From a checkpoint of a small transformer trained on Wikipedia.
Architecture: RMSNorm before each block, rotary positions, no biases in attention or MLP, normalized queries and keys, local attention windows, gated attention, value embeddings, hashed n-gram embeddings, an embedding shortcut, learned residual scales, capped logits.
Each number is 200 + 40 x the weight over its row's rms, rounded and kept within 0 to 999. Layers, rows and columns count from 0. The size before them is the row's rms in percent of the matrix's.

# layer 11 attention key, 320x320, rms 0.0758, rows 83-95, columns 160-319
102,273,160,210,243,225,186,226,140,223,145,208,211,219,173,172,234,214,193,114,198,253,126,158,198,241,220,225,216,230,167,151,224,156,172,138,150,187,167,243,239,216,203,148,195,252,164,165,236,172,234,239,189,213,213,270,175,280,231,166,231,162,247,177,236,198,171,223,203,148,176,205,200,221,224,202,191,176,225,188,248,163,182,308,245,165,188,116,199,221,145,227,199,167,200,207,168,202,208,176,140,183,215,200,218,134,137,258,181,246,179,187,189,213,203,249,200,176,190,242,224,179,199,279,168,161,149,205,209,213,159,198,212,233,152,135,263,285,194,159,175,82,185,216,178,196,145,242,210,142,219,188,244,183,186,167,173,218,162,237,176
103,235,146,219,193,127,181,184,243,103,208,239,253,229,193,135,217,146,275,200,192,199,236,81,219,171,219,165,119,138,142,168,250,192,245,186,183,178,257,142,227,216,193,163,247,198,177,174,242,270,183,181,214,204,213,258,229,204,215,159,217,167,269,207,211,226,269,215,201,181,254,213,191,189,231,251,216,189,211,223,142,129,196,204,193,244,158,163,255,161,210,182,253,210,131,217,211,305,182,185,207,211,174,227,228,245,208,266,150,165,197,150,231,229,153,193,264,273,244,142,149,200,223,222,158,222,209,166,180,259,236,220,200,232,177,194,210,164,167,275,183,138,214,227,184,171,238,161,165,224,205,178,276,162,169,174,216,198,280,163,183
100,236,182,257,222,216,152,171,232,272,240,193,216,219,263,188,290,196,191,287,206,172,160,240,185,221,137,175,203,241,197,228,190,214,163,150,265,253,164,231,185,223,262,207,167,181,202,146,189,242,192,210,214,197,183,129,171,241,185,242,146,210,133,274,224,205,242,211,231,258,246,244,159,290,147,172,194,255,178,161,162,260,266,237,226,210,220,179,191,235,230,177,191,182,194,145,188,219,189,168,226,152,243,184,180,125,191,123,204,173,212,236,120,243,213,232,266,128,225,191,132,140,244,192,226,263,204,207,224,228,228,249,197,211,200,206,145,206,148,290,136,196,193,227,201,221,221,210,285,236,188,233,144,172,133,204,171,161,220,238,209
103,199,159,136,247,157,233,172,240,246,228,277,218,137,300,228,175,227,208,233,240,135,187,241,242,158,192,216,198,175,160,253,222,212,190,209,235,225,225,241,228,195,167,274,177,199,214,246,211,177,234,186,202,252,147,187,181,146,167,258,133,181,199,178,202,215,134,172,222,183,264,227,237,216,202,190,200,249,196,158,141,215,227,223,183,218,241,263,224,194,290,236,203,210,202,185,122,197,185,166,194,223,210,224,217,209,186,165,185,234,197,221,196,254,140,186,221,243,216,123,153,195,213,150,297,246,198,217,163,191,312,207,220,169,211,229,199,137,154,259,228,254,187,167,224,171,201,116,212,186,169,210,209,220,196,206,189,141,225,124,239
096,197,234,242,158,172,176,221,233,203,225,196,189,209,288,173,218,232,230,179,66,48,200,157,280,175,160,254,171,223,185,171,210,209,187,180,204,170,186,196,177,245,213,231,228,235,158,197,241,240,221,172,189,225,191,239,278,209,213,255,205,221,154,143,207,208,170,254,257,240,182,232,243,213,184,209,217,205,202,269,197,128,180,130,198,188,196,267,177,189,215,173,173,152,194,180,207,219,176,226,203,130,268,163,214,201,194,189,205,168,203,215,260,150,199,107,177,245,185,206,209,164,229,196,159,178,209,192,186,136,210,153,203,193,197,171,244,152,211,159,180,278,280,239,173,194,231,214,219,177,284,193,181,204,247,177,227,188,228,251,183
110,122,189,251,202,179,206,175,261,238,241,241,200,130,263,236,246,218,217,312,152,146,195,238,189,222,235,143,223,230,198,206,172,245,226,207,256,253,203,212,207,180,192,218,167,160,212,150,162,159,215,192,155,203,193,153,139,191,196,178,101,194,158,280,174,185,112,136,221,192,278,181,181,210,150,195,271,229,242,238,210,193,232,141,170,250,210,226,247,196,223,253,147,154,208,205,205,190,171,221,221,187,179,146,254,203,271,119,236,218,204,171,197,163,190,159,268,200,256,83,152,192,194,239,165,273,176,220,194,172,297,195,188,166,233,178,202,133,189,256,165,211,241,166,174,207,214,206,212,280,120,160,174,215,204,234,163,212,220,173,257
124,125,210,241,199,241,246,223,217,223,214,254,184,104,233,174,263,215,215,253,147,172,185,221,164,253,262,186,224,274,219,192,203,265,158,184,203,258,155,195,221,192,194,226,124,216,188,209,233,116,228,234,138,189,180,175,170,247,216,189,146,134,186,210,201,164,179,133,208,188,259,237,154,143,151,156,249,198,224,273,273,179,169,182,197,184,230,201,190,225,204,223,134,134,221,214,177,167,179,240,236,195,250,131,254,207,207,154,230,193,175,135,166,220,213,206,231,159,188,193,127,168,203,288,150,264,196,231,185,143,225,153,252,227,256,136,203,236,209,238,198,184,231,202,185,148,259,215,249,191,185,164,189,180,220,188,200,190,224,156,245
105,255,177,153,147,202,186,208,125,204,201,112,190,214,225,209,217,160,154,169,154,121,210,227,199,184,228,189,236,199,201,198,189,218,207,179,196,164,248,181,212,226,158,198,206,205,157,216,244,242,197,256,269,177,173,145,251,229,242,183,264,231,194,187,257,142,155,185,136,194,162,203,222,177,169,259,151,214,235,225,269,265,196,218,238,135,164,185,152,254,196,173,250,228,275,190,194,225,227,209,163,189,185,164,206,207,175,257,224,152,221,216,200,162,287,214,183,130,216,264,215,207,217,91,147,164,226,185,213,262,169,160,147,192,181,207,213,200,218,157,219,210,214,267,239,157,141,225,188,137,223,197,192,123,275,117,196,211,127,194,215
111,86,231,166,203,196,184,200,231,181,248,265,247,169,194,247,203,233,182,224,178,193,212,249,194,213,218,171,199,203,192,213,177,208,203,202,256,203,225,176,199,189,154,267,164,195,225,210,168,137,251,202,217,208,133,143,199,182,179,207,107,155,191,168,204,153,187,184,194,195,247,189,186,110,211,182,248,173,175,248,180,216,143,140,150,256,218,232,195,176,256,295,139,190,206,211,212,200,164,207,191,177,132,115,237,211,205,117,223,208,187,212,221,182,93,175,243,223,210,159,194,195,209,210,240,248,258,263,164,191,291,224,168,152,264,211,203,170,185,248,245,242,243,116,197,206,235,190,222,221,103,164,155,209,183,252,175,159,199,157,214
100,166,207,190,192,198,227,228,217,174,230,199,200,213,249,236,275,195,159,233,196,224,239,275,145,208,230,178,197,170,184,151,159,158,165,135,193,140,182,198,207,196,263,266,200,185,195,181,209,184,196,181,200,159,218,159,191,272,176,197,193,215,177,243,248,203,154,234,207,273,212,126,187,223,197,141,205,195,250,222,255,223,208,187,238,179,156,189,300,276,210,329,193,225,219,186,192,194,204,234,164,156,201,134,219,154,142,229,226,229,185,254,184,195,137,203,213,126,243,178,168,227,220,229,147,212,240,151,162,238,249,183,143,167,148,193,223,186,148,252,178,278,195,120,236,238,124,274,256,121,115,176,136,167,151,258,229,200,106,211,187
105,281,227,198,276,177,206,181,230,236,202,143,180,253,179,179,214,146,242,170,232,240,166,89,232,165,173,227,202,148,180,189,210,175,224,187,160,216,239,130,189,210,223,106,295,213,198,186,209,224,144,156,219,178,159,179,149,223,238,209,223,179,239,226,217,274,175,293,199,207,172,164,259,201,212,290,150,186,205,148,230,188,193,203,220,216,171,206,164,123,210,130,209,213,214,214,213,230,178,221,143,169,205,221,248,199,264,269,131,192,258,198,235,174,223,171,149,188,258,220,287,170,186,130,182,142,162,259,205,220,148,233,215,211,202,206,209,212,194,147,215,127,168,271,178,171,140,183,152,214,209,202,182,198,199,187,177,226,215,233,221
097,171,185,149,192,139,192,180,176,215,210,236,211,210,210,206,162,223,165,172,153,254,113,197,162,185,185,201,228,209,149,168,213,169,272,237,118,150,241,155,206,233,144,197,208,197,190,241,205,138,156,186,239,225,201,215,179,190,273,206,223,247,268,207,249,300,164,328,210,135,149,205,181,159,236,151,256,194,202,118,171,154,216,198,252,243,183,203,176,174,230,241,272,234,160,235,177,177,157,159,202,199,246,243,235,190,296,179,172,130,167,151,262,212,210,159,205,176,217,134,228,196,214,156,175,197,203,230,162,203,180,178,223,262,196,184,261,215,131,173,258,171,180,196,206,225,144,157,210,100,203,296,191,253,133,166,224,236,170,231,191
100,216,230,199,211,203,201,204,204,293,95,138,220,224,91,138,191,197,208,180,189,231,143,198,222,207,189,128,257,248,237,182,137,242,204,201,153,222,239,173,162,160,219,133,191,164,196,194,246,140,133,200,210,177,216,191,162,225,245,170,243,200,184,253,222,201,241,218,149,159,131,250,249,171,214,177,214,174,202,200,262,241,189,226,249,123,166,209,116,188,150,196,234,215,146,243,206,237,245,204,145,191,158,169,219,235,221,248,181,215,245,163,206,170,209,200,165,129,198,234,233,204,229,217,163,235,188,267,265,171,132,199,204,256,224,170,210,251,274,170,205,103,189,272,207,187,167,207,190,255,220,186,185,132,270,197,136,236,163,239,221
# layer 11 attention query, 320x320, rms 0.0765, rows 84-95, columns 160-319
100,315,189,190,187,209,284,214,219,175,223,227,211,255,141,200,264,126,170,136,285,241,253,164,139,148,213,173,155,185,155,202,240,211,240,201,277,155,148,179,185,253,194,202,126,212,217,178,190,250,208,226,192,154,206,263,233,208,187,197,272,217,236,122,234,197,279,208,200,194,200,150,152,219,259,142,160,181,160,239,119,140,218,199,142,233,176,134,318,161,200,234,234,170,173,246,188,289,183,217,244,273,144,164,199,287,253,253,172,205,241,176,235,312,198,212,192,252,190,203,221,249,212,205,175,174,251,126,217,183,168,242,185,204,255,234,195,221,163,207,133,203,236,162,170,205,220,190,289,208,238,190,189,215,182,239,186,244,161,228,181
110,250,262,179,264,188,188,237,244,284,195,251,230,213,269,202,287,210,204,239,174,189,119,291,156,196,185,177,220,229,171,189,139,227,155,198,234,245,145,210,145,240,221,232,124,191,256,198,155,209,179,288,186,213,203,126,193,198,191,217,166,164,169,213,240,224,235,233,244,197,197,233,154,235,196,157,209,238,252,173,203,226,216,107,216,273,230,157,209,237,215,156,132,185,194,150,188,180,131,147,238,173,231,212,179,134,269,137,185,211,216,178,153,198,242,236,303,215,218,185,218,163,269,220,197,221,126,229,196,182,235,141,168,217,248,224,197,180,120,278,54,236,237,219,178,228,222,150,210,188,179,162,227,216,95,221,187,199,231,188,200
097,192,240,130,220,157,254,224,263,238,230,230,195,205,270,232,186,234,199,175,225,210,201,174,249,271,145,215,297,133,173,213,224,195,256,160,243,254,179,219,175,161,148,217,179,219,224,212,214,236,172,158,257,216,156,212,185,154,162,255,183,165,192,137,200,286,213,302,220,178,185,206,262,242,199,238,184,171,185,151,145,229,202,184,185,200,206,193,213,178,252,256,111,254,171,248,192,221,202,137,211,174,172,266,261,206,182,203,165,203,139,214,129,162,196,164,138,207,161,197,189,178,243,142,303,171,86,178,193,206,212,236,223,242,230,299,199,192,212,252,167,168,245,226,252,203,215,177,166,224,195,161,198,202,164,151,194,180,232,181,200
121,210,228,186,203,153,184,284,252,214,203,189,191,140,255,225,219,326,203,192,83,247,306,214,257,184,224,215,193,226,228,178,194,175,152,214,244,107,172,234,188,252,235,287,215,228,163,150,183,207,244,242,214,210,169,232,232,191,215,198,221,277,178,175,210,181,192,244,194,223,173,106,204,181,148,134,226,221,198,279,220,153,187,125,203,139,172,228,139,229,206,157,107,126,197,239,196,241,166,188,208,177,247,193,213,218,255,245,155,184,258,164,209,188,192,105,255,202,210,195,175,187,187,162,102,155,243,144,191,189,237,111,210,216,237,157,226,204,207,142,171,244,235,215,177,143,211,203,249,146,229,230,186,189,230,186,221,191,220,197,202
081,223,241,166,249,214,266,236,220,240,195,220,197,204,225,122,281,155,243,153,120,159,167,211,203,194,207,170,226,222,222,211,187,249,223,210,238,155,186,211,192,201,250,197,272,180,216,144,218,186,164,200,163,226,183,202,221,237,199,161,177,170,133,247,132,191,259,186,230,220,198,214,201,342,173,256,232,197,232,192,265,245,206,217,244,300,187,167,231,239,194,210,163,219,186,127,216,144,234,199,207,179,196,179,168,109,225,197,220,242,247,164,169,179,243,196,264,137,300,210,271,197,219,242,221,157,158,211,161,216,200,172,198,179,242,160,230,171,183,217,132,196,225,196,218,234,194,152,183,183,185,196,142,272,245,182,137,199,293,210,180
102,144,185,268,234,172,218,156,195,237,178,238,205,186,241,123,228,171,232,178,114,166,153,135,194,190,251,161,256,263,224,235,249,263,130,242,215,228,106,170,200,212,210,216,191,281,216,185,272,166,189,257,151,225,233,212,240,222,213,221,114,149,136,195,177,149,208,131,259,189,271,260,205,277,196,216,230,228,167,227,271,201,143,241,216,163,173,214,149,259,204,215,119,201,165,189,199,133,209,193,253,222,248,146,219,107,224,222,252,217,161,158,162,212,163,220,282,206,221,267,232,215,218,280,232,155,168,135,190,195,153,154,152,218,245,179,218,214,232,191,184,225,199,231,253,166,199,201,247,147,170,130,190,183,238,177,244,256,236,235,225
100,173,215,240,177,208,187,218,270,214,209,194,214,155,205,206,258,243,226,219,92,150,215,205,182,249,280,196,271,194,140,143,235,237,198,199,175,202,196,228,278,204,166,220,217,182,165,209,253,147,155,272,233,167,153,215,215,227,199,204,214,197,247,189,156,176,151,175,261,159,269,260,279,124,198,173,218,249,206,247,261,190,203,138,216,115,202,257,97,212,205,211,185,228,265,226,155,214,162,239,196,199,237,157,225,116,247,219,167,213,187,196,254,177,230,269,193,172,166,167,239,157,204,184,197,209,161,186,229,212,266,113,192,234,209,183,235,208,196,205,230,225,178,288,204,136,241,184,226,153,176,177,205,113,268,210,222,128,181,206,184
076,208,260,220,165,218,209,242,195,169,141,223,271,189,147,169,191,196,145,187,173,191,203,215,264,238,219,210,173,152,312,250,166,172,219,187,284,134,188,139,157,273,112,164,218,189,190,234,175,183,275,217,217,158,202,223,171,245,228,174,278,124,200,190,199,248,267,188,142,161,181,206,250,163,220,212,241,199,148,174,169,253,222,231,223,146,133,221,116,157,212,201,252,186,156,218,209,286,223,188,200,248,135,178,210,213,116,237,235,245,245,202,141,178,167,169,203,161,242,258,199,256,205,132,254,198,234,183,133,250,176,268,164,225,242,203,211,257,198,179,270,146,217,183,251,183,178,220,204,205,166,241,93,265,146,132,177,111,195,174,182
100,188,222,237,220,200,248,196,219,241,196,267,212,175,224,147,233,224,170,215,183,195,71,195,174,195,201,182,236,223,256,136,155,197,127,168,207,138,141,225,220,168,180,194,250,177,183,178,166,142,239,250,212,158,215,211,202,322,198,159,206,179,172,210,218,169,163,240,246,175,222,232,109,205,256,153,280,186,273,240,232,213,204,149,265,214,180,149,251,191,233,242,78,186,243,213,181,152,160,186,242,141,237,178,200,166,208,156,211,207,170,147,156,194,201,247,260,169,263,245,216,133,236,300,166,207,216,257,209,219,206,147,147,209,161,119,224,230,143,208,154,231,211,211,192,260,124,233,228,100,177,157,178,238,167,226,206,166,193,185,194
097,200,187,146,176,248,263,203,250,266,272,178,205,229,198,256,217,141,129,221,265,197,195,215,217,167,230,199,156,189,98,293,162,162,331,148,230,172,212,164,246,179,213,157,220,232,244,132,189,200,185,138,194,174,92,115,179,152,180,177,166,193,140,269,167,226,179,243,186,206,203,202,278,180,176,259,145,159,244,158,197,264,175,168,198,238,185,183,202,166,191,194,285,192,193,144,163,205,182,268,147,171,158,203,171,288,159,215,155,178,220,200,248,202,154,162,136,226,262,173,220,168,203,206,226,236,224,211,181,193,211,222,216,217,202,211,198,177,184,237,196,164,155,177,145,210,138,146,231,231,245,198,179,169,193,290,127,205,190,196,253
106,198,177,174,253,195,156,185,160,244,208,207,164,203,210,263,215,119,136,130,226,216,218,143,210,245,202,197,195,231,219,186,197,183,272,192,161,156,179,239,278,166,177,167,235,136,188,193,178,190,157,187,172,225,195,210,255,198,250,149,178,207,268,237,227,187,160,258,205,131,206,284,211,212,227,145,166,234,206,177,208,231,170,256,315,207,203,142,276,206,281,218,178,262,158,113,167,154,171,156,169,168,249,238,212,243,204,184,181,166,116,203,176,224,156,201,171,176,195,200,261,210,221,250,214,157,184,169,143,201,156,196,224,227,154,133,232,216,131,217,256,118,203,220,170,247,156,141,197,199,252,218,127,197,238,191,239,162,183,244,242
093,219,208,173,205,182,174,130,216,243,144,149,184,254,138,157,199,122,205,139,159,176,157,242,198,200,250,172,183,226,221,231,225,235,189,214,151,161,229,107,242,175,225,143,295,193,187,193,277,156,143,220,155,243,216,207,183,186,239,152,182,160,204,337,198,194,177,166,161,185,252,303,242,238,231,203,181,241,176,156,339,234,194,245,236,179,194,245,124,216,183,227,258,185,204,122,196,205,264,211,99,244,218,181,155,163,180,198,203,230,220,193,225,210,209,278,169,151,222,233,208,209,250,164,226,215,243,257,214,173,190,207,195,253,176,189,195,217,178,247,241,170,120,228,231,187,207,172,189,235,160,271,174,155,278,204,207,148,216,230,222
# layer 11 attention value, 320x320, rms 0.0735, rows 64-73, columns 160-319
109,191,182,213,208,147,198,240,186,233,225,110,170,234,146,234,216,235,141,212,217,211,254,225,247,200,205,174,235,147,193,266,262,226,203,183,161,172,178,193,186,197,222,222,270,210,313,244,211,197,222,249,191,182,185,212,181,218,219,150,193,187,205,230,204,148,204,283,149,189,156,236,176,219,169,164,220,211,187,184,216,229,230,172,136,179,206,186,248,186,100,204,111,220,197,222,166,205,185,212,238,217,194,191,207,211,277,245,209,265,177,186,239,212,209,179,147,224,160,235,138,221,192,209,183,167,186,197,304,227,169,267,189,156,214,207,229,228,148,234,150,171,233,214,174,200,230,206,163,178,152,226,318,223,173,182,209,176,247,214,232
097,138,266,197,190,244,184,168,212,184,216,265,253,129,248,170,199,145,181,215,198,159,159,238,182,193,223,205,160,246,236,143,172,151,236,163,272,166,197,177,231,292,183,209,149,186,104,214,176,222,223,126,223,241,223,183,245,223,233,236,212,171,198,209,227,239,200,161,225,231,230,208,237,216,234,223,162,191,157,198,166,226,99,200,166,223,169,196,187,178,277,255,261,225,200,184,203,170,228,192,189,197,228,207,222,199,121,217,225,149,325,277,186,196,167,180,190,192,290,151,238,188,158,196,275,193,222,225,137,207,224,196,193,198,204,203,201,171,233,296,250,251,170,197,262,197,208,211,227,253,257,159,146,226,268,214,160,196,267,194,186
108,137,189,260,169,244,142,227,152,199,177,117,168,210,171,239,210,199,207,220,206,261,174,218,135,210,198,86,182,178,168,231,243,140,202,188,206,184,248,177,196,229,221,184,229,180,140,223,200,267,198,70,174,198,114,257,210,233,178,107,231,198,182,244,247,171,138,239,114,217,140,229,196,159,199,211,204,149,238,218,189,211,186,147,194,226,194,200,231,200,205,160,229,229,198,133,194,96,206,226,200,159,165,193,173,174,282,251,227,218,203,203,234,246,151,173,226,214,262,220,170,130,201,149,211,232,216,199,254,197,167,255,181,200,181,201,231,203,160,210,234,180,211,205,175,156,220,228,200,270,156,194,268,182,132,161,199,175,202,245,221
109,184,177,182,171,199,160,246,184,209,125,133,99,197,214,189,199,255,197,268,120,295,210,154,241,279,184,184,254,212,216,168,248,150,198,209,208,184,228,246,190,208,224,205,242,163,228,183,214,161,208,179,153,184,134,225,216,190,201,121,235,244,220,254,267,144,144,259,151,172,147,223,200,196,168,223,197,189,197,195,108,212,227,171,216,215,223,221,201,172,213,138,203,226,195,202,181,173,217,268,226,115,204,172,150,170,232,209,160,206,144,221,217,226,204,219,214,264,215,172,83,141,200,271,214,238,183,203,279,186,174,234,204,198,222,212,209,206,140,220,233,155,231,182,145,165,244,190,205,205,94,251,215,225,184,221,215,168,138,227,224
098,143,185,87,205,235,217,212,181,140,163,139,134,221,211,183,215,175,219,192,175,200,220,110,214,216,163,181,216,280,213,164,247,217,237,189,207,167,249,218,187,219,201,132,238,219,204,247,236,208,169,117,161,236,207,223,212,125,188,226,195,208,227,262,250,169,199,190,201,218,259,211,237,191,209,218,200,173,139,243,186,201,230,220,248,253,207,230,206,212,252,199,301,215,163,225,234,204,253,239,179,128,178,166,189,202,197,156,194,190,215,219,209,223,172,173,209,242,259,125,159,180,187,269,231,203,183,193,217,290,126,111,219,197,230,202,181,156,187,169,223,205,230,243,169,198,194,201,214,195,160,217,191,259,218,197,199,194,141,196,225
100,205,184,214,178,245,190,236,153,220,191,158,136,211,228,159,216,265,245,185,218,247,174,175,199,260,239,135,215,135,194,240,204,148,184,189,213,198,210,236,165,265,241,204,195,172,176,167,268,182,212,166,174,200,184,175,157,210,165,109,222,225,282,215,202,136,220,153,132,193,105,245,219,192,222,219,220,186,243,189,145,219,202,215,172,141,242,211,207,175,162,174,157,247,221,172,184,162,202,253,250,180,144,203,117,150,281,261,220,240,178,213,221,113,187,161,237,241,153,220,164,159,165,231,172,185,233,204,208,119,151,249,219,185,244,182,215,217,185,130,217,241,192,153,184,132,223,209,230,204,168,268,278,231,213,156,215,183,174,203,194
128,219,140,143,208,225,227,196,217,202,293,236,272,170,223,208,184,180,169,162,259,176,200,240,277,219,186,167,149,187,216,270,231,220,207,174,267,156,161,209,188,262,217,247,144,207,220,221,217,152,188,99,192,243,250,139,139,153,210,232,192,198,229,198,219,201,250,173,240,238,260,283,192,217,215,144,175,238,176,180,217,201,169,315,109,116,202,206,173,177,117,224,184,190,198,170,212,169,205,213,247,286,193,206,203,213,153,225,248,203,236,116,242,169,222,126,240,169,174,189,128,329,181,237,214,175,225,198,185,169,154,221,205,219,232,143,183,226,164,201,176,239,186,187,229,213,203,195,218,277,236,314,208,229,255,193,176,198,268,183,203
088,238,198,167,254,230,198,193,190,154,208,192,246,199,271,229,198,179,240,147,261,256,252,191,214,224,180,283,163,198,168,213,165,220,216,180,129,170,210,164,222,268,213,235,206,171,212,235,255,171,148,149,151,231,234,203,242,145,183,302,144,203,248,205,209,137,261,234,235,214,223,166,218,220,244,183,193,205,145,222,210,208,193,229,141,215,252,166,164,184,197,181,208,119,164,185,237,218,223,215,183,205,214,191,173,247,146,222,226,199,243,238,235,191,212,200,215,173,186,108,182,225,192,202,231,177,212,228,165,247,174,157,211,198,273,146,175,192,200,173,231,213,160,211,198,207,261,174,182,236,163,283,175,216,256,201,284,246,213,177,212
098,244,206,261,172,182,195,236,200,176,135,165,121,195,163,214,230,268,218,229,187,252,238,176,192,230,185,168,219,169,170,273,255,147,192,199,184,245,172,201,170,148,221,193,293,192,275,182,174,218,198,247,200,121,123,221,227,243,195,144,233,213,168,216,205,209,152,268,175,145,151,190,155,183,184,150,248,158,218,168,206,208,241,161,267,183,206,182,252,207,179,80,126,186,197,206,177,239,167,215,205,209,223,231,180,155,304,230,204,271,147,147,228,248,196,274,217,188,144,223,126,175,228,175,128,197,189,147,284,190,171,248,184,202,160,205,266,216,149,141,169,126,232,107,185,165,179,174,237,193,187,234,236,163,158,125,195,192,124,256,240
111,186,237,227,211,226,198,198,161,297,130,107,177,206,185,212,200,227,149,126,179,249,264,230,218,173,195,201,163,260,222,119,218,151,222,190,199,136,190,198,206,240,235,279,161,180,239,219,228,179,196,156,166,219,194,226,207,236,180,190,176,206,255,160,255,62,212,202,181,221,117,179,230,277,212,255,161,177,206,221,182,196,196,253,190,203,279,196,306,194,229,188,215,230,215,184,247,187,236,263,227,191,233,172,229,176,173,217,194,201,270,234,191,204,209,204,213,197,226,223,171,211,151,182,229,212,161,180,131,358,183,129,172,168,210,232,214,191,174,204,271,273,232,226,196,212,211,213,129,186,115,156,251,270,169,236,190,188,184,179,227
# layer 11 attention output (transposed), 320x320, rms 0.0748, rows 64-72, columns 160-319
115,267,225,213,189,141,137,119,252,195,204,207,189,211,163,177,120,210,211,126,244,233,162,205,138,209,172,243,180,227,166,156,173,176,135,190,176,227,211,175,224,181,200,159,237,234,186,187,246,164,133,171,214,158,196,187,185,168,206,196,200,209,311,158,152,254,194,134,146,151,183,263,280,193,198,290,202,204,190,205,206,199,221,244,244,131,164,230,101,207,228,184,274,154,224,150,204,220,198,207,151,197,241,244,158,119,75,162,151,181,185,255,226,227,211,206,159,182,217,219,240,214,233,182,204,237,189,221,152,171,226,220,203,266,146,191,170,209,285,160,232,154,176,259,248,200,225,237,202,232,236,204,191,154,291,194,274,192,171,190,205
101,171,157,229,224,257,247,251,188,194,216,240,154,180,282,224,281,233,260,260,171,172,224,216,289,162,278,151,222,217,192,254,226,210,211,206,204,240,164,251,178,206,154,223,164,212,202,163,132,221,244,292,194,248,192,220,180,196,186,216,177,198,136,203,212,171,197,230,251,253,236,146,170,216,204,119,206,249,212,253,197,133,239,168,205,230,257,178,274,223,174,164,112,191,187,251,196,148,139,204,269,185,120,159,216,226,235,151,247,228,142,109,162,175,244,212,222,241,168,208,114,256,220,214,197,223,201,171,229,220,225,145,165,175,256,240,221,229,160,178,181,224,250,187,137,245,158,175,228,128,182,134,191,234,75,206,185,208,240,176,209
106,259,163,187,232,209,196,175,243,221,202,145,231,203,179,188,149,214,131,194,113,201,216,210,243,205,197,258,208,233,213,228,222,264,200,238,193,239,208,244,188,143,143,146,251,186,181,127,187,164,192,266,237,238,224,182,159,122,213,237,141,252,204,205,130,201,201,144,173,134,164,182,254,209,121,221,175,223,179,199,200,190,236,283,200,203,219,193,133,228,223,128,225,254,186,252,231,267,228,191,240,275,266,175,215,246,174,188,170,159,178,215,179,155,143,146,141,207,144,306,188,248,263,255,203,191,244,148,140,218,191,175,251,192,235,188,163,206,193,113,159,211,213,268,187,263,211,174,206,118,202,268,172,297,236,218,183,313,190,187,144
118,255,213,212,191,225,177,124,162,149,212,135,242,247,115,198,155,144,214,124,176,189,201,205,165,175,173,225,147,203,186,230,163,258,180,206,175,158,276,233,213,127,207,186,199,227,171,180,276,229,204,203,243,194,230,202,147,175,211,182,195,265,207,181,149,147,195,131,192,157,198,159,211,145,141,242,163,184,201,224,265,172,218,247,134,175,160,208,171,231,183,170,292,221,258,228,200,212,206,225,182,257,217,189,234,226,172,226,219,173,221,224,259,182,134,167,100,165,119,272,241,257,236,237,179,126,284,180,133,229,139,204,197,179,166,181,181,193,191,172,249,208,152,240,187,206,169,264,172,199,240,245,181,187,217,199,188,308,170,245,198
092,193,200,258,141,291,210,186,178,215,234,191,233,296,204,204,148,167,205,176,156,166,236,219,205,168,178,214,174,216,170,218,198,243,198,225,216,195,240,217,181,174,174,170,148,200,164,129,181,189,197,222,274,224,198,233,219,277,193,151,195,284,153,166,156,202,231,122,172,124,129,132,200,167,168,216,214,144,240,161,227,245,215,191,113,182,208,186,193,191,214,226,227,228,266,190,260,194,199,175,236,284,166,201,162,267,230,309,235,236,209,202,183,177,141,148,203,126,127,219,226,220,254,243,181,104,238,141,185,155,209,190,245,196,240,200,230,242,238,196,272,177,154,171,181,169,191,237,201,176,196,224,194,168,213,200,177,299,195,170,177
097,239,223,237,225,220,157,200,202,142,188,171,201,167,151,262,180,192,165,208,201,155,265,190,202,170,178,237,162,253,159,217,241,240,196,231,196,177,228,242,224,163,203,137,222,297,244,121,213,248,237,184,158,170,220,184,182,127,261,231,224,243,139,194,164,205,207,234,156,132,238,151,171,166,138,247,121,234,171,204,180,155,217,199,173,223,197,193,196,261,178,140,283,142,199,245,225,252,205,225,216,243,250,261,223,208,173,210,139,157,224,240,206,203,199,129,147,189,177,229,219,198,271,225,177,199,250,159,165,282,176,136,225,141,176,177,164,135,144,172,145,179,209,287,183,216,282,191,164,179,169,229,210,245,211,245,228,277,171,209,209
137,213,268,261,194,198,215,246,217,180,209,219,158,202,217,225,187,269,238,211,190,190,190,205,184,176,208,211,208,216,122,131,217,201,163,202,172,213,140,156,216,253,220,185,150,285,258,129,157,251,237,194,175,171,175,261,268,209,184,197,233,131,223,100,165,269,241,192,166,92,215,163,192,222,213,218,233,204,232,181,137,183,229,171,194,273,213,181,243,213,208,150,225,197,153,240,170,296,173,194,228,155,209,230,155,166,161,206,155,251,192,220,159,198,193,244,208,288,213,145,269,125,249,187,177,264,194,183,196,194,222,149,223,159,244,242,213,119,256,183,199,164,206,236,235,194,249,231,212,233,215,77,217,201,159,275,222,177,211,155,240
077,170,243,255,176,207,244,262,273,258,218,183,159,240,135,173,214,223,184,209,164,153,199,207,216,226,162,208,196,254,218,148,230,233,138,155,217,208,165,166,153,176,178,170,162,271,226,171,173,222,143,210,237,299,164,268,215,269,210,181,189,180,234,170,153,231,226,195,230,130,140,206,207,228,182,228,206,119,245,178,224,255,198,216,186,180,185,275,241,156,177,296,196,253,278,238,216,233,222,159,180,195,177,209,166,149,252,187,199,247,253,205,186,209,200,174,188,237,227,191,225,153,173,226,174,230,136,183,217,143,234,116,217,222,241,203,166,203,228,238,230,234,220,210,242,196,189,218,207,212,231,99,243,183,238,223,163,204,216,201,175
102,238,147,133,237,122,151,145,191,205,193,127,220,219,122,213,162,154,169,148,170,226,139,207,152,204,200,215,203,188,244,188,130,235,178,233,180,197,261,214,217,166,241,166,198,227,184,232,302,135,203,192,149,132,242,148,162,134,230,162,166,203,199,205,184,212,180,161,169,195,204,272,227,204,179,231,197,232,201,175,239,224,224,274,205,179,133,185,117,246,176,215,269,194,158,145,186,217,235,174,167,225,277,205,194,192,141,188,156,122,195,259,227,210,145,200,153,160,211,259,219,211,196,174,180,212,217,273,135,211,196,240,210,217,151,143,135,151,257,210,176,215,153,295,183,199,248,218,165,234,197,265,234,219,271,221,222,219,163,220,183